config.toml
num_hidden_layers = 16
hidden_size = 384
num_attention_heads = 12
num_key_value_heads = 12
head_dim = 32
intermediate_size = 1536
vocab_size = 5064
hidden_act = "tanh_gelu"
norm = "rmsnorm"
norm_place = "pre"
norm_eps = 1e-05
positions = "rope"
rope_theta = 10000.0
rope_fraction = 1.0
qk_norm = false
attn_scale = 0.177
bias = "none"
tie_word_embeddings = true
parallel_block = false
init = "normal"
init_std_qkv = 0.018
init_std_o = 0.0
init_std_up = 0.018
init_std_down = 0.0
optimizer = "adamw"
learning_rate = 0.00124
beta1 = 0.9
beta2 = 0.95
weight_decay = 0.0
lr_head = 0.00549
max_grad_norm = 0.5
warmup_steps = 499
schedule = "wsd"
decay_fraction = 0.942
decay_shape = "linear"
final_lr_fraction = 0.0
batch_tokens = 65536
max_seq_len = 256
doc_mask = true
train_tokens = 374700000
max_steps = 5718
dataset = "wikipedia_en"
Each number is 500 + 40 x the weight over its row's rms, rounded and kept within 0 to 999. Layers, rows and columns count from 0. Numbers have three digits each. The size before them is the row's rms in percent of the matrix's.

# q: layer 13 attention query, 384x384, rms 0.0495, rows 371-383, columns 256-319
# k: layer 13 attention key, 384x384, rms 0.0479, rows 371-383, columns 256-319
# v: layer 13 attention value, 384x384, rms 0.0443, rows 352-383, columns 256-319
# o: layer 13 attention output (transposed), 384x384, rms 0.0453, rows 352-383, columns 256-319
# up: layer 13 MLP up, 1536x384, rms 0.0549, rows 0-54, columns 256-319
# down: layer 13 MLP down (transposed), 1536x384, rms 0.0541, rows 0-54, columns 256-319
q371 098:491488524497473512496536514497514446536487568457492552493540501471482453546534523518467520513437489503561415538553619492515574543460465487566495486477516494592519555510441521425537500444466490
k371 093:571509483459503581541467577491532497472474450530474501562503541487500500482470523450457544556448538498483406418528427465535500474545403452428485524451460524511511526473510477518450586538486492
q372 098:494488507462483530562376448492521509545483490574500473500525450478569550482537427480524521482438448561578555471481519516483486511532463475543570456511511487527527537500479481501486537519499552
k372 093:491559511499466480459468505429539467468557495548465536531508454443443488451457524525448588463429548542510474572548512567491521492502481500488542442468496539525493567395471497453460465480479480
q373 098:475508504476557441494627527479476509473482523492474490448505499582457481465450511525503504526497513466456515515521490493541507517518475515487547480513439473473473510477548448493475442469507451
k373 085:467508491494556545477484534547409535534457504572496442537505507538565556539582498501454436461554469500444527459467500511501447441457516463539476531485561487473531503551548503484463544557499636
q374 098:563496541435468528520438504512533536523501549572518547493438492555502527437521501483500474499499441565536565517479489564457533560471481476551600467585503466515536555478511465480437473531484508
k374 099:410469525491523505498384475443551509429441515492505544541477459538483527514497483517508500463483507539524480557504563558476484458495476491523574440505501562513462569504485449443458525460533452
q375 089:544535499473501526491460477544581524484554467546438500543518529467517510545476570514446419562475536433489542500442457495535525384480391549445481551456528517517470512537476493465535507532450474
k375 108:503553473451449479605494517495484499439466520499460580530394499526503450475433463526486585525411468518452492509497539537514555443521448504493519520456451524538446522434500496423469514527508481
q376 106:481553459435454565543436495514469539513469502540512541517539501433480493537507492506491526490511448557512527479495547558494536508556466455507570532513501512561472568479596460491453512532538513
k376 072:496390573496480467472457527470585448508478561534525525516467493516495526510480493513507539491484566559570503497502533544526492481490601550458655416515519574533514418477462490516478449513460460
q377 106:488536549533399516461516519580500535520512470497496498540517486501508582521519542486519407519495486459431474541447500512495518545546457584466481494480508536501469490607509597485501411509509531
k377 098:474617511507411488541527487469477509501491534441464573477477501481535490462520522450508494538550447448507570528478501476493484475508495482541493537496439574455501498454484464463520512508506554
q378 100:541572509507479508523519423518521505581462419500508534509523500485569519486546492475491530486455519508477508513502482498487454474517484528506455517475472470500432534447467431464546454559538462
k378 098:587527621485482465448514515524506452470492447459529547548523497471463419402516439476490547552556535586448463567459517501447577549470591507451467516473461543482513536490464520523434461533501552
q379 096:531501497466436558475495502511500533488549417505468439407498539485480480492457443525510501523464515505437494475517473508566535491488462499444471511472520492506459569464445501397483486481531508
k379 096:535506516436466482465539512539451403501461452547533599497540439505457488460471437522566488527504498578504527526446473539477546486493512472488452554457481511530450541542495504530398500519496599
q380 103:524489465520489487577502516512507516596479483546496472572486490513551499536535520539506509463430468440524599494419480510498505505475515483497522451558492487489513545499567396498492482543518512
k380 102:466411536514525529454408480509541500471509481515498511483530459489539439470473498458475455503454513503580476562447548497471573557507550493476481483509498507498532463492563487567476413442506490
q381 101:539495485514438432557479394522522533461451490469486483441473499494612451483588483467552486526498504453561507515507489445489496485550482476498441510491448529528556501395497509493468436516538546
k381 101:510483495465437486475445447506590547500577469539511512499514529483510457447561492543538557459477482489496488559508555493477561506527462513515433494522493486501486562432566398479375460486457522
q382 094:488520492428492547482563561476462489533508477469506474459486425549439486542525407527484462475467556496559572501522507561480526510535507505495469519535479440551466474567491468514491405446536517
k382 096:481472526417445548448483510456471459484446453455475553554498526449538517510546444499437474537525532530526497456417528521514500422417491491482444540470554510460457531519507480503504535519510531
q383 098:531549556501420500441510467614549505478525476466460511576509490454494404478493466456451449505513422509508498574540577482479498515513439529505437467478514482538515478547368570503474401507442467
k383 102:566534496576463508551497481484453489505485414526483445506512446448489455429556479487422474516507516490535511518482556465501482486431482395517488571502529490412524513401479512503527545539490549
v352 085:516525496500484457481494456484464536497513455508557466520533452612505476570484584446486551533465505497508505451556495504462512482488459507510548530535419503489478491456535496482474481491495503
o352 083:525553590507490515472524502561473543574490500538498525518625551513495559467538453438518537540521455456481529467452560511520519443496493529508428521538488487498506457498556516487415477554522516
v353 091:437466526569443524409492525536537446516548497489523512490502530435477590475490401561428498525565507507502488528528541516471551510489501513570440579543557577518447541496507472519494527440555461
o353 088:462540467429540493501521482493521524499451478518477533546492506530471540488523484496483459526492479502544473521545543545495525512469527468478532501595520451473453574505538466592519480486521491
v354 095:530450518491476462510498603539469466445467559476531493519465521510461544507450466434441441586487514493463561492513514479418519518494603518504406451521513575514504498493480515508552556484490493
o354 086:513464519469466512486570504489536539534468504488461560492484452497492455537491462480493486462435522514544464552534539453483477531516494502449518487521537489533501526519464492528494486454508485
v355 099:517597514510529441408587534558519461494500518510505469463610461501481446481517474448506505452550520526540551524468541526556509628501440447574441493517515448556527466463447558517460506443500440
o355 093:503528505531501525504521491528498534575496512553498558581599492509482503598520449510498544484500570515486556507478490433447543563534502533460491540524537486509544477460480495508516536462476518
v356 093:494556487526468539516516502520478493442467512526496485472469515550510465475534468513520472442530544467526507488374571517465548489459581471492578543487473517509515487490451491601394524490468492
o356 085:449522537433503569490419548416527498467594517484544533537444432447500464585510594531517480536478483549481501470535525480517481485496492519445490562518490520463532447527495489554546536524539568
v357 088:484458426485525555397511547472482470584521535501473506490472458504510584486443467470509505510516453473509472506461446486553479489507486473514449519488468415554510473482498460555537611557541506
o357 082:474468482509495428523478513538541519468418429478503468577498506515510521563525444531432482539432461564549477501512433538481506544542516495444522521473453468514469504500538544506549480502456492
v358 093:486470522507492539526467491510516490453476537514461472553499513493508553527489371534517514442468503485494496498451506548464505484512548500494489519420528515476507484531498508538483568522538467
o358 089:497533461502556504480488536540510505420451491500491538528427542505556549518467526507501462496448495516504432490545528436499540486492485486419468468448492522452545493516476557534595510475547494
v359 101:478511492454494474513512502515498552541453540476519473455481531480511503426514461513500553445498527516520474480648448470550506522544510489481549506462515514428488451455529518417478427532558533
o359 101:560467456475532523529467532429519456449530494533509493492485479549543538465453517474498494521490526504433477525509518490521513530486510475579467491409520546532463546488496488461475539532475476
v360 089:508499497466469539534526579519428534477490462520513489585536459507498454489477533519515443492485516488488526442521475551508518506525463534555488485516514368401512518550480492503522496527528503
o360 082:560494533499529495468503579545547506617482564523568482542478509493529489515475493523481506548435529521486531501547459466429534457479484477460492473418533479509445475491472531524476506457524453
v361 091:445503484554484469592470528522457532467499502506541490527579529505518445438518485375520450541474496559561566404515524473473472410488509499527497541532459489536538441545513472578461577499573526
o361 086:425462533548464542524484506512530534568470483487516504502462433457502382596450484488494447495478532592524550494534462526465440593567496518475521465510447535553478479510523585543501506453449473
v362 089:465503441542506512536466453472558457503536452463457525435518516473509517483567490527514536470524492506497495501471501522526523458475492498469489575519519669536500443435525478504504423501464477
o362 085:496561502468506519533583388463477495493516522497431552472483533498495551418571450507550520524540458450465450479441572518586506402468499521458428557568492468456462503492508410484530562521506488
v363 096:513494539462577503590469506484498493493504504471476538548414496531429486488530492453569489521449570456505448469552429465507462570496430462501478476495479463541535479509564458506476529529461513
o363 097:507461540554432505472508537427502510403439488529458555450549462486550427504485520462473503458549550533411554505498511512494444479548488443548463456481433524501514522510451553471518521412461534
v364 093:458522508479515497483566489537489510533520557494519438469492532476499475547524397585506526519500512538495476564555477551526519539553493521548501466467555476483481516474551499506435437474526511
o364 089:541517470443532519550456409480498467506464484510527477475450475448467508441498505466579472493493493490453471479522515440525521420524550469511493531536549540492479478453486414537491554560513612
v365 092:496523428614485491556473517509492432485524528481489474470440505450540419514539561480542465540491458507472486508472586488463525459491566589435433504595493453514489498523520504548452524517522545
o365 084:455431425503471512484518462475493511508481465430479544419455486465472473517474544507522432444487408537508498524522435532499471548510518515495478520504537512478483499548536505544519522517507432
v366 085:468521538475491465507519493523538488509523489519486478450537532527514584500490491573483498476492427504531496521605419513461496508477433526506542552481498511480446458495494526485546483521495504
o366 081:587548472504574527538508461511461520478416500526438495440540521521415538427589498478513514514503402437514537498441528511513507449432494498542479441585543477444465572450556476469430510566433512
v367 099:533433476498503480457480516464489552467472459512552473542519512488471474480463491533426460505523523513443477451489520495539504407522532442501505468519483522550487520543469492425535493578530502
o367 093:445516551490509467450501554501496495466501458473474521489450575522557519501478526569422458532486549510525468520558471528447468493488543547490562476427463542514545466481552564484608474499552444
v368 100:451497471470477512510447416519473511452452491441546466534480380481594505524510496516569473520561517524456468494515564478463550489530469463447466505477526476534494493574513470506471432536394414
o368 098:470526435478490475482474522514485529610527620506517499488478531433512435500528532522556573500489507536476514478500486419537538449507504558467489518513567466532506482518540464554531518534466589
v369 095:504522542465456494479552516515558502489514481534508529499467546522476518514476517561519502556511540486452513547603497516466503489504498478539477519473468482470571531477500533505510486505525466
o369 092:586548527455557490457460520526509511508465547526520477541577455494525513497513484436473508558499522424486505475447479574615535505466505517514544529527554475473489546513472448601473481476469431
v370 093:496473496482502463453505503458479585503492482472523471480571516559486478440407505422466527436564511469479611455527512525540472535489467391516488503467445440553531469524525499526470546505472438
o370 090:569429552507481501515461517472500524505514544484558480540523535475507410531517478457504519527460535441460518474463459448530445517569527530502471527479459487538542435504486528456546517551531559
v371 089:527492531488525476410479562529443481508505517550522524464459442445535466540510445571561523526454430509473544474478480499504502531484501471511425526503476382516524538554552491510531511526493562
o371 082:490484486442518449501483505499525550568397528521540449556514522459480513559487526545491455521485570529491497555500415495501495477507537471494505481433535434490453434440387542488546484505466466
v372 087:417481534524498509436464590512423564531492513532541505445476480516574508540473499474466462515530466529508524422473410491491518483494548485513456525469458470505495487467577498500486622511534509
o372 083:429466422519535532511470469539526528504403573499499524550518509560423543465467534471442459513423490516488492511542544467480504541517543485444521508468519461510479457510537507463453438517484457
v373 096:463471482527487473512570608527493583488506548484461492535427437512455459535459484511474438549491511492504513505547476499444530490531604480531455521537548503481506517488511489517523551478531480
o373 092:527469464435531513462472519501540510488450554487524541532534537539441510508470481446455536451402506485488490484521458522541490463531495397480573513502550465553462450533503463413502467473528409
v374 092:468536491524534454437484471472522484523493444512533497470458493536520526496476449532545552460473466500485457514477437499523547509486364430534544553429524481537507503500426498503504493497520404
o374 086:511493536463488447409508472505456502599407485468492440545540494489491565495532495526497507570488454431483529524433523467507530482504498545544455462538502468442541461449428491559508541531467567
v375 085:539489531477477525509556542499476524497504502548513464456593513425478488476485522514537508495538424524476531427496505486515491481447468485545441531463522480513515468574570566563497501531511532
o375 080:471461514478491485436489515504514528516456544536523483529491484481554467580436489588519517520464616560487460520459436504461439545520508527483514436434501493504500451491405506495506472520440477
v376 095:548484515585538488452516507476522520529464533462469509518463524487513484420520531468553487508482536535554526563494536501526511494478541551498452531578495533529516479504574437498474438429479528
o376 093:521496472523502534491531518521513470448530461513561478409439506498498526536500539502565522507523481474507454529495528521472441443528481446551454519557481544417457576494440458515489539535527477
v377 091:536520530483558516490524494561456502501538414531537458493467492476531561519480558545489466423499532492471494545515525498461506548437395536541555529462539535557495536475522504432500503507517478
o377 088:554518486500454452481517468462477524531433466564423548474534520579543444525548446530450532514487497477439568509475466496475437483505452505519531507548486526464511512507473450485515559469486517
v378 090:493532513522537531468559512461511550527501520528450500517471452467461447482492462484433497422483540480522470450540425568498518517544520534548537478488561473512514538456483559537462476544531486
o378 087:538504564445534552508466434550507451422554508480529544557519540525522564490481464466511534491544452447484514509511570502534565455510498490526432437444555562483516483452526519563504526528542522
v379 093:528571546494515485543522404493465491540466458526515471570595573475489494507493483512462517501564566484538502607548513485467478505525420447544559409441545485500467573465447487510528537440548494
o379 090:463485435543429472531487523604501497491509527474534515475526601496493482530498493474534488466534509484514564502467490511519492540490493535528562501552556540506524508581553501508481491518524551
v380 095:435480439499505492569430595537449519539482481496515516439500550457531482431505473493557508552503465496499510437494486464464469522500478420534477467513535546456497476506520447538476593512499573
o380 091:408503499507486496448545460518512508523497541467490479483481514504436454495457493552490439548463531563490437485492454489436481534507507483467565499536478484519495510486485504506523499492488444
v381 102:468524456586471555451541557574485444533505524456465531515452459535546526440521398470492440509526517513526544484448425557544520555482558486573488556523520533539462523492525511554493519504522491
o381 101:479517513524484525498536491541528506452495456468531527522461525563515500498572557523477455502516483508523451536514563450458487544544504448466498504488575489458461587589531473479507449510492484
v382 095:516532498419481529476512537511554491497532539546417533513558604490467521533556531506513460493510562460584519550446509483510512527512538502502496456495494542454454482479507500508481478471463455
o382 090:509531446513483511563523430483483485449527515495544502485499469479508486482513560428476471430538447469552448458525530500524578523479527398462473480522523464519506569553532471419519563517557519
v383 094:474464511537483482461498463539478550429497449483532433363593502427523471423580488451529537506503489518500574456444520484552509513457457451560474548506474571533529491490532504499498460491512547
o383 088:431549494472519501503575500460458470547525494497562504511519542542505499559473486563538528533498590550490510492449500525485502455522471550512532513470528539474500479530416505433537467558521473
up0 097:478509505523380549580465521479508523477511516513544474504540539517602486545506485473507479449522472478473461471591579460475506468453488447485509552443522585499534491464462524405505498498552471
down0 100:493523490438525436525515499521507533566515471467514472472537448532569530547548522476493540516509570529467444501416471490613529562490516493489548452507507505454521474538546429499469445500529510
up1 102:452551443497534492531540479480516460469462512527528544519545546429553487554529517521477501487484557546460535475519554519524468425485459500499494492488501542525537453527487535491539500425472488
down1 105:454469558491469556459510518523526525523536487537490474460460486532487479417549449432487501526539480496474488491433529485431466573458494526458477516498570403548569501534602464477462454562550515
up2 098:432532417477577470465517514452473566501471481544469511460476486493414514513487495513568520484465469534534537549525499497483467493491480495509469516530515487528475570492549545460503518473564484
down2 103:479532506524508481482507544534543493508487533515524560485502628440492474469511525476503484513464569516526516490471465575450537542528497488546419504523522496461536496506388568540479449553456529
up3 100:466578513487456475516494465506444492489544509464559446534563488437461544491481472461553448472568526470440491464485572490508494473477482455475485474439488459478446519438468537454407500528498451
down3 089:502500482449523471519494433479524431475540479475502575487509499536516540448581482565473507446433437419499480562453462571553508498456545540484567490592588477480476531572520472535477504551454487
up4 099:486577483487404527512513479548437501528529467542487511479462488506473467432523406524473509510488460543540456470502596525510470451470501501515527487586556568545488505484520554545417459505478598
down4 092:517502541520522472560503527494499514503527473528519505552547562547476518462519442463482592514473490498413443502529540504518502517529473535556531550460490488449509463512445487433457549506478412
up5 099:433567520432506534447441520457512544489454515480487479507455527508521475495506425563490523511493511463586505530546557544448496481579495545502491506450481455492505508510501494495431500512439493
down5 098:461463537448522522506494447480461521490497480488509549549469571562511428533516494468493452461541504491450496537423539553545460549480526487526384514539521443486533502427507472493529495537494475
up6 107:478547513495513505500554515514492551521552568511496498512529521453458502564533434523428519503459440547460468541513505540451536541516539519550495526451534527464453489452551506467506464509528542
down6 099:528460492449523414527572487526492517476415514467516482460511536530458548457459538413494552494488433506495477435459565491538373485492518453508508533530437501547508459500475517446477522471517489
up7 105:443551429529459477430483481516495504429493448534463552469541467515506524427571542456448503490554451483567522440514535463476507507469493532502458525401526526464504530492519485520514538440526457
down7 097:554524500469506482464544497489519467474478583497518516492531562474497529499495474455540536491413526522444522496486551515480456504474461496442522502603435408540477459528514500476438471510497475
up8 103:478472439495485529495538513403490518504483479538448564496481527537425519471504518441506469479489489533527431456524458534515464559511505579510485479529471485438424539481549339493404512414442534
down8 099:486501547513462482484488472576548534454474448456527462463503481550434492508477566487469515503421501472498471497457492491553541526541446489515473505489570511482579442525519502571571514523560517
up9 093:472488509550478527481532535543541498443541518538461504546460528508558529485577501460445529537507535571518594577474504548494503468466522525543537512486451597528508594515501473531487536449480490
down9 095:446468529438507507514526521513475493479495544437495490482503483499473439566478551516496500494568504461519483424497453545502517472483445455400460546507510465512473455476499517526512480431482569
up10 103:468542461510495539514470502462471493468469460444465545520579524444534506556527507449449491525462460504511452499448511513513510480503460514420512421588524520490524521538488493487523484482557481
down10 111:519469501549468505479528477460472563519576492488520495611407495520497510576411473509493505545515500567474505559482439487457488472518538480479501452459527487435565474440597528462555497469486569
up11 097:546511501479430575554551462439479521516465504543506456464507537440548511552476465504553482466464408542556501539573493513484537493456561532521524474530508428497564538545555499490511550457499544
down11 098:505548489547556457429559507607469486481458517450385558541569477520524395447534541506519482554489516486541470478411482490496527506500490490437494389479517490522525526541498434531508478547505526
up12 102:473519408516487513464491513462503499511451526435503489471460546396443497477480547456421523527466504489476457494535531526513474489456518436572497443425530503441521494511485467479484479466466506
down12 102:511517577534515490461465568465544487534508534506482429445493539524498550510478507490523534574504513550585556438620466516487467524482452424466462468534497544484483516442389505540450521484515497
up13 105:497570497478490517507425464465500469488497517523500504495533551501484502485555481453492547486527471481463479459584610481522465447478505473490508464551485532447483458487507459457503453482472497
down13 105:490414476497553516481480468466534513536471451509433471473462487550488504514551453513563502494470508460487456539530422551539451504520477501503461477474526487526427503500467540515507409513508508
up14 101:482434462494514585487522464483508446464568456472524572449494490479439438489468516534481455411500374525468561500523544547446491449454482426510523474453477442501419488533472464463519506487479521
down14 105:529465506544432466489491550549531478551432515487508427562456536497482481549519388515485531526503519551464538472498403496464506510469531432522546470469439474535524503497484527556514487438512478
up15 104:487433513539493501471480501426482458545479472471460483510519465473554415489480524487458503563500471476452522487516473491522489606539435544513457467439534533516470521533509448516492436473477416
down15 114:486513546451457461509559512563576524485492514448458477472451466585477559451480459451533506473498463527563503548555504526451490510424500470483481336467462549511442494461424478448591477534560561
up16 095:495502464556441519521494451405512480492455471479517505553534508421489481516514480471470593478540510522467477491467521556477531446528591570528468448495453419535512494444544465467461547480476460
down16 097:479491499457550542476457498464508491487483462524598523455466512494528494477540512515469470493484487445506465496529569496563618504470477494525442470554454495505542491459537528470550434496500520
up17 099:485447537448518559453469530502417466535507480503444519519472540464495475511555579523575453472534557530471518497442494479432477508474507491514492495509471534530474475534550464557445487478522511
down17 101:440490513450402475461518445460522557494610477530499514544587529527471501453506456501541494541461469506496505471479473475556434542457457562428514475563557548452521523561405523427479439476484509
up18 096:502485461498505541548456499514428548510499538531548501507545470434501509507528478558496535501386514563533427496436513520473484470607493528614519459476477500484489490434476538488471519488463438
down18 095:509511533486542514444502517464511482465547508602485525487443418444539456499451496580447515528533447460486509445481476504479498509505534458516516503476550489494510470522481509450462487501496506
up19 095:483505490528484492503506524450509554579424550464482449509472514430464515545501467595437514488507478574567534452627557506518494543476510571504537489535466543486467538540450494502514509515556479
down19 095:542503580577491527545511446515474473497490513451496459575470506473593399522523404453478518520453509472495502470469489460443477481485542511453485421541559522444423520533519544524483427480472511
up20 098:517454522557497458502519526470558570485522558514455570535488477490572402524504548535488518479509535501486496535552443479419536531462422468485444451419528511487508550454524477510450494480539519
down20 088:530492525474540439532471459490560477454480482547527436519461473501501483511557461524478472494578562420494495494527519500422461458419512514532435492537501509498497471459476492502491502531477466
up21 100:539518455462494479506540517478562489467471545507530537513457537466505601520463513516545540486461495517546430505575510521487539503533485452490492542493470467468466486506534551512409490483443495
down21 093:505484477551426516513480551498472507510507428499478464483463514484517447492519485506477473540502479526496515506487520485482587515534442420503482491423493515502498530512504460510530503502531475
up22 103:473438474507441479471485455447512462445439434521477536530548548540504507474476551450529503518507429523572506419519493506503453461562518424442547504502585494489479506496538485522473517480517478
down22 104:441490491482439523506524460541549494495470499511435504485550472451514541439455466491498583497437450490545457442540538452594573461486468545519534529441577498447488511504436493466521513475429488
up23 101:463459456468456479483475463508404477544557528479461508547439455453529455514579421532451508542448419496506505493532467477422494441509524531520466514507573501515533499474539471444422484464513538
down23 098:577466556472560491465446559496565482483508512486516553484527453503485524470499478481505482466490485503533515528549553535488504485500523502560483479480438524439505482452513521516443448541519530
up24 094:509516416469514499467526514501497482489440481512513483473455493463509516465438444531490498562496473498521485488500507487498463498487497546603482460460518540468477487499455529498526532490571500
down24 092:483503541488536470501446531557584475481546480495523566510517491540510479536522531515520426464547433463543578507465438535455488463436424522421476498554561419462498461526562523485510496478475486
up25 107:479535491522477539492447519421474469424527526514461539517469509511549472539490495532562522477501538509499475499520475433513468528434436548461524504462524454536491508530523390583510581469620509
down25 104:526472503546552460549522521555519490543506560467484507476579430470497472508507536517423492502512510464490539445484495540513601478527514511481489559541484442527442470486488507410484481534444525
up26 091:501518483517498560545448553500486506520550487561457457483442485505561549507472456561500472504435509527491542535501527479527464521465513489513547509490520531549520499514459538409455467512507504
down26 096:473498552456451482569623483454486557517536527484486469501575536488460490491540550544549497534557541446499462483519503470491551577535493545439477493488524513535536566466508584521499524398526557
up27 098:481479555486441522535458525471518492478568575547461494447424486512550474552535529548463510495511518556518486497578451565494485463521527492547538511509504560518461534524537549507521482470535535
down27 096:514481418508460410439520531450490514480464490496476475528509548457486508516477484507558567516440519463502440449482470514494464495549465511533531510499497524442552442464503442462499524428502511
up28 099:520490408460455505493484528449484483561470504467495479440493494458552499524430446506537527500509511477467484491503487536482530459535448503549496411448532460613487460521490466478463516503536561
down28 099:484534520467529512485452470486522432478485494474446471529516464453506537423587519461405526514398486447546572518614524471577578499417485480524504511442481481518455455517463476502478424557483556
up29 109:555593462481532525507477446519535480443515460537463537495491546456533497439536534446505562484405459480499523458567476468473478514548449505526487450528501520441503518462495425479548542480535495
down29 107:560555529531506471509483515500479448451468514534512584465488524492524534507534470485530463504496555459467547540567469491484588526486514541471510479470518542479494498491553423531539494457534511
up30 098:372509480442501534512534477528484507453467498499495532441506480434508420419532513446410478488532503462519457465430491496519534538479468498538465449574472489507552513445544484549495493457538495
down30 097:477479557454510449471536464446511480513513549542569484474520509471465525461438541484508553571534536493454516489461525529479563532514487516535431510472477528556471524552475568515424426483441479
up31 099:475453465483481578510444493514441462510502507559477504487541540493558560510478514521500475502439511499477564405511479549490452470519434450572469527421507498513507512535470378431473528495443554
down31 098:516521510465542478478583517513465472467506488442525463502451439524522529416516451464522557473508491445476518498518514423500425486497544514509529494578441540547505481467492462518520465450576388
up32 102:494461559552473542500486537486478476445492530517551537498492559469520495492557544507451519577451415587507445553521527600396457549494526490469497434569542558481488535504485521472444490463576443
down32 101:538507465514518577494567542510484497563452483607527496499481516501499557501537495501470506501469488516477481428467519481418434483536495587458483508488514443524530437557477450455478513445460537
up33 109:482480472476477543515444400518520488514540549548474565521467493481551525457485479467509546508513503500545483501508522490400496446512507450497514511500454470517510510496510420508456497485479520
down33 102:523460447451512521505457505516476434491471472423487501545509492498546443473532518497515497511488449489500491493491513522522453504585553489497457485475444479500476477502462488486437557480549464
up34 100:472491522450568541468512521453507486439478500500489541503527508461505506583558480528460482521497515529493393463518507465520470477522533516460528455499436492574377480476554511542514437462507439
down34 104:474543473478483515456502497544544503562519457505460536541523478467456484479508552472498528531499484486491539517426510513424510548482554535496487457429454503469563443473462492471532468441467461
up35 102:365464493471470519499475453479515546508505434488458533517572509484447493479552514522497536517551445482510552434483567498496512516508515504491563492579556502506491431508488466504479566550500481
down35 103:499502503374517456451522481528501414481505500483452507542522554468511499479486530476452484480482446557474568531521589450477541544516577534457497505558499471483488510543486548526489487475520462
up36 095:435532535453533510505567448433501471549538547540473462490484540545552488555572576519476587403401470482538496513551534582474535421541507588518587556554564486446473499395539457527514542467480465
down36 104:478562468530436502469436485547492519522535473509574500461487573540509542502537497460533472515456505515467505491450479488473524479523458482527484536482520532471527494560434476506478469516505500
up37 094:503495470516438554512534463445541519442546510499482506395486477413514406549509519558499517457484486585523456441473513535471497469498520459482435526499447543532491463527469536572505487490498461
down37 097:532583479409486523560460477504474478514517452533496458546539547470458517442493443526557546528470539493468513467528503541600460415432476544507464510521505490521454487511438438466534536503471500
up38 102:478539520485540513526467469414449549504486531546458522525436437442558472506486489456504553515433559504510477512463508528476499417546527468492443528475493418474481475504483431549491480500464522
down38 101:412519503459464540540462509484513489483398419525530476491392500525525493537439475474514463598516506470493488474497462493546501547493461484498524585500515438504472486488514511487442516508475517
up39 093:546420477488468463454552524496487464556501492575482529539521490489513443576482509528497516553502567579493515464470481527474494525588517502482441527484528528474494468505470493535438459465516464
down39 097:512528478441544536449475476549445447540518475519491478527494513445478537497526462596507548547520465519469478534526478496440541486443523555450423445525570506448477515470501444517543513416453530
up40 095:489557478488504507549492430516514521480486500464540467462443446564464495509508528490487510518497476560469565551528470498443470434561567466548493523517545472484497523505488453449473533553496558
down40 094:464487525564476487424509511455491471529610502466543481467541413469485547516477505534483501491452480560498481573479482497381467522561491479460500499484472544477499496548494527500542485462520426
up41 108:451483484446456497500523546485505479490469553453434540491507454542614505475579500437526494507582451499541491429481597498510534487495483544480528437495490428493479549494515482502528493504482518
down41 101:560541490557490556447506460490521452540458569483483490536532575506575480542496541509530467567528518494472540517466522521432532546539484523474438539465580531507571514515553440481470504547387511
up42 102:477450460508489567567498555391500495462419525552428456555492477504512411547466433466573517492488527478532547455544533531503517526558469546467565447441459464525489544472522532522463544544446477
down42 104:494540519461504525474574447493487445555530465521508603517478553505511488453402523439437574508456544535528496539417570524498532468425513441505525551444515477558529513526540482489452490543486507
up43 100:502600543474481459455525520470518519390494516519488523549495531526470461423505517489531524542500466577573546482567574532478539465490507479436505521491427476510539525522553456526394505507566508
down43 104:510490502527516426424515521502500565466446468515436408464487513497518513512532533474533457519481462428571443507547446524499514490491511549485469509471532496458499496485529482556587525513414457
up44 103:424426460433488495578565484483503579478520575604487486544416508445486492504487528460525517448556502533457533547527442533531493439490476518480516487527496484624515521459533472441450550444546483
down44 105:525489515467518481508539500448487480511536555532426492409494481543570487480491529467472522552480467495517552578521489456510522485548495427468524510576515471531450531507526534511487486573493508
up45 103:478467386450522506459439482420441483466494499485469551445551573535520447559470443462609498462477580502515546522504560496462498454499520495411515422558511483528500496485467485536542553474536560
down45 111:469470519456439543506494505525498547491508460474565550590523490477524468577502478452510515509497498541504550440552567529505508542448544514528484609453435477481490549540461529528471466544513515
up46 106:485507431521520555529532482435491534488525474529513532504478514480516451437517492542452500468447478493452513420508479504483486544569471476526549562549465499489462546485613513544418507477536453
down46 115:528531555393521458445510494519543496513418580525521486537570507556443489417431484549534454513570507565490474509563485453484426521447535490514506456515432545477525545497503506520463497545521538
up47 102:461519431508561576538485514509431636441470449471504480416535526500493553499496552498499510492438500554439482429539541514472435525507478497533512535473505516519558474470474429480486493486462493
down47 097:512510530520548484449434514462522497500483585476584502477451502597517531498534438498481539565475441438449523528579473545520479468501517517470434503556440441502491387516570489538419460489528551
up48 107:479559485495437520465478536521527475469501518433503525492503491489430523463562524437459517451487339473533579484433523510429500518484476547484489466426473487501430601475534480448460574458468466
down48 094:465464506533475466490456572494576563514480556444510566553512528536520529475489552532499470484558532539470547513505525491529443508418511444460554506480515537541477448490541544543470463516447528
up49 099:507497443531440563535449517502469558516473545487454541503480561489551547509486543465512515442530522504522408461468556483385521531593467495439437596539510456502473435483534444493443511515459492
down49 099:455469494477548482478563540492521386465507491482496470490513545495461446507476456543451447496454414563465508568543461554572517430455538526605523429548531489474411488507481518569451518546539501
up50 092:468448481525465456430504494435509536478473490545541473504433521470472571549522494518487553459521475518560464539481512524540545494542482535479533520463518373537501511512475477473517510417485488
down50 103:443468527467499413507508566558503482531481431542477483460489467484510506468494516510507433502552523441547539487424510488474438508427559491482503566509552513482492427474595447524509499473434506
up51 103:509549458467532525524524451527516503443487572476434489598559567509518463547485491412487525453485514470431415481553578515549505550538463512449493570457439533424452513469491462443532534497500536
down51 099:552522559427563529451499459455480455519502446542544472441525480525465487469478453544497512560499477462611423514539536476510541507443537476527433502517470543505406570444605471559547532448558437
up52 096:509559467438475479494511409472441529500472503525479473555465504517449449506473549536529557515476467540543514539392507469499496475567501497481548502559484466487509455438463432517449553516545462
down52 092:470464497564526535519462501516538451475469487485488508496516489505428501516545570549493514565524554413498500494479508492507480472547444535508462517472489482457559514587483503440491513519505457
up53 099:504526460549421594521455472437496572463423491523501487589467533498542502541483568595487453499531503462523527489484493489448529575566522519483583484467477463496477508436551617511460474505540542
down53 098:458512522471489551485501487457501484560572458527459480458504457458566535496489512561423527527514446482542472511528497522586550462466450488503530511490517539467479451510447521468532534506556493
up54 098:483533484520541486544436525544479428405457565502548483563575477498462475522485530481539512490483426492439455530507563596468503473485547403520512583519503471489494471451557540490481521481554483
down54 104:494471400496549523493559486532513429503543419534560542449483498471528497439467455405477468498532412530443582561466499519524468508414528489494547480468525513574515459496525461513546461534512549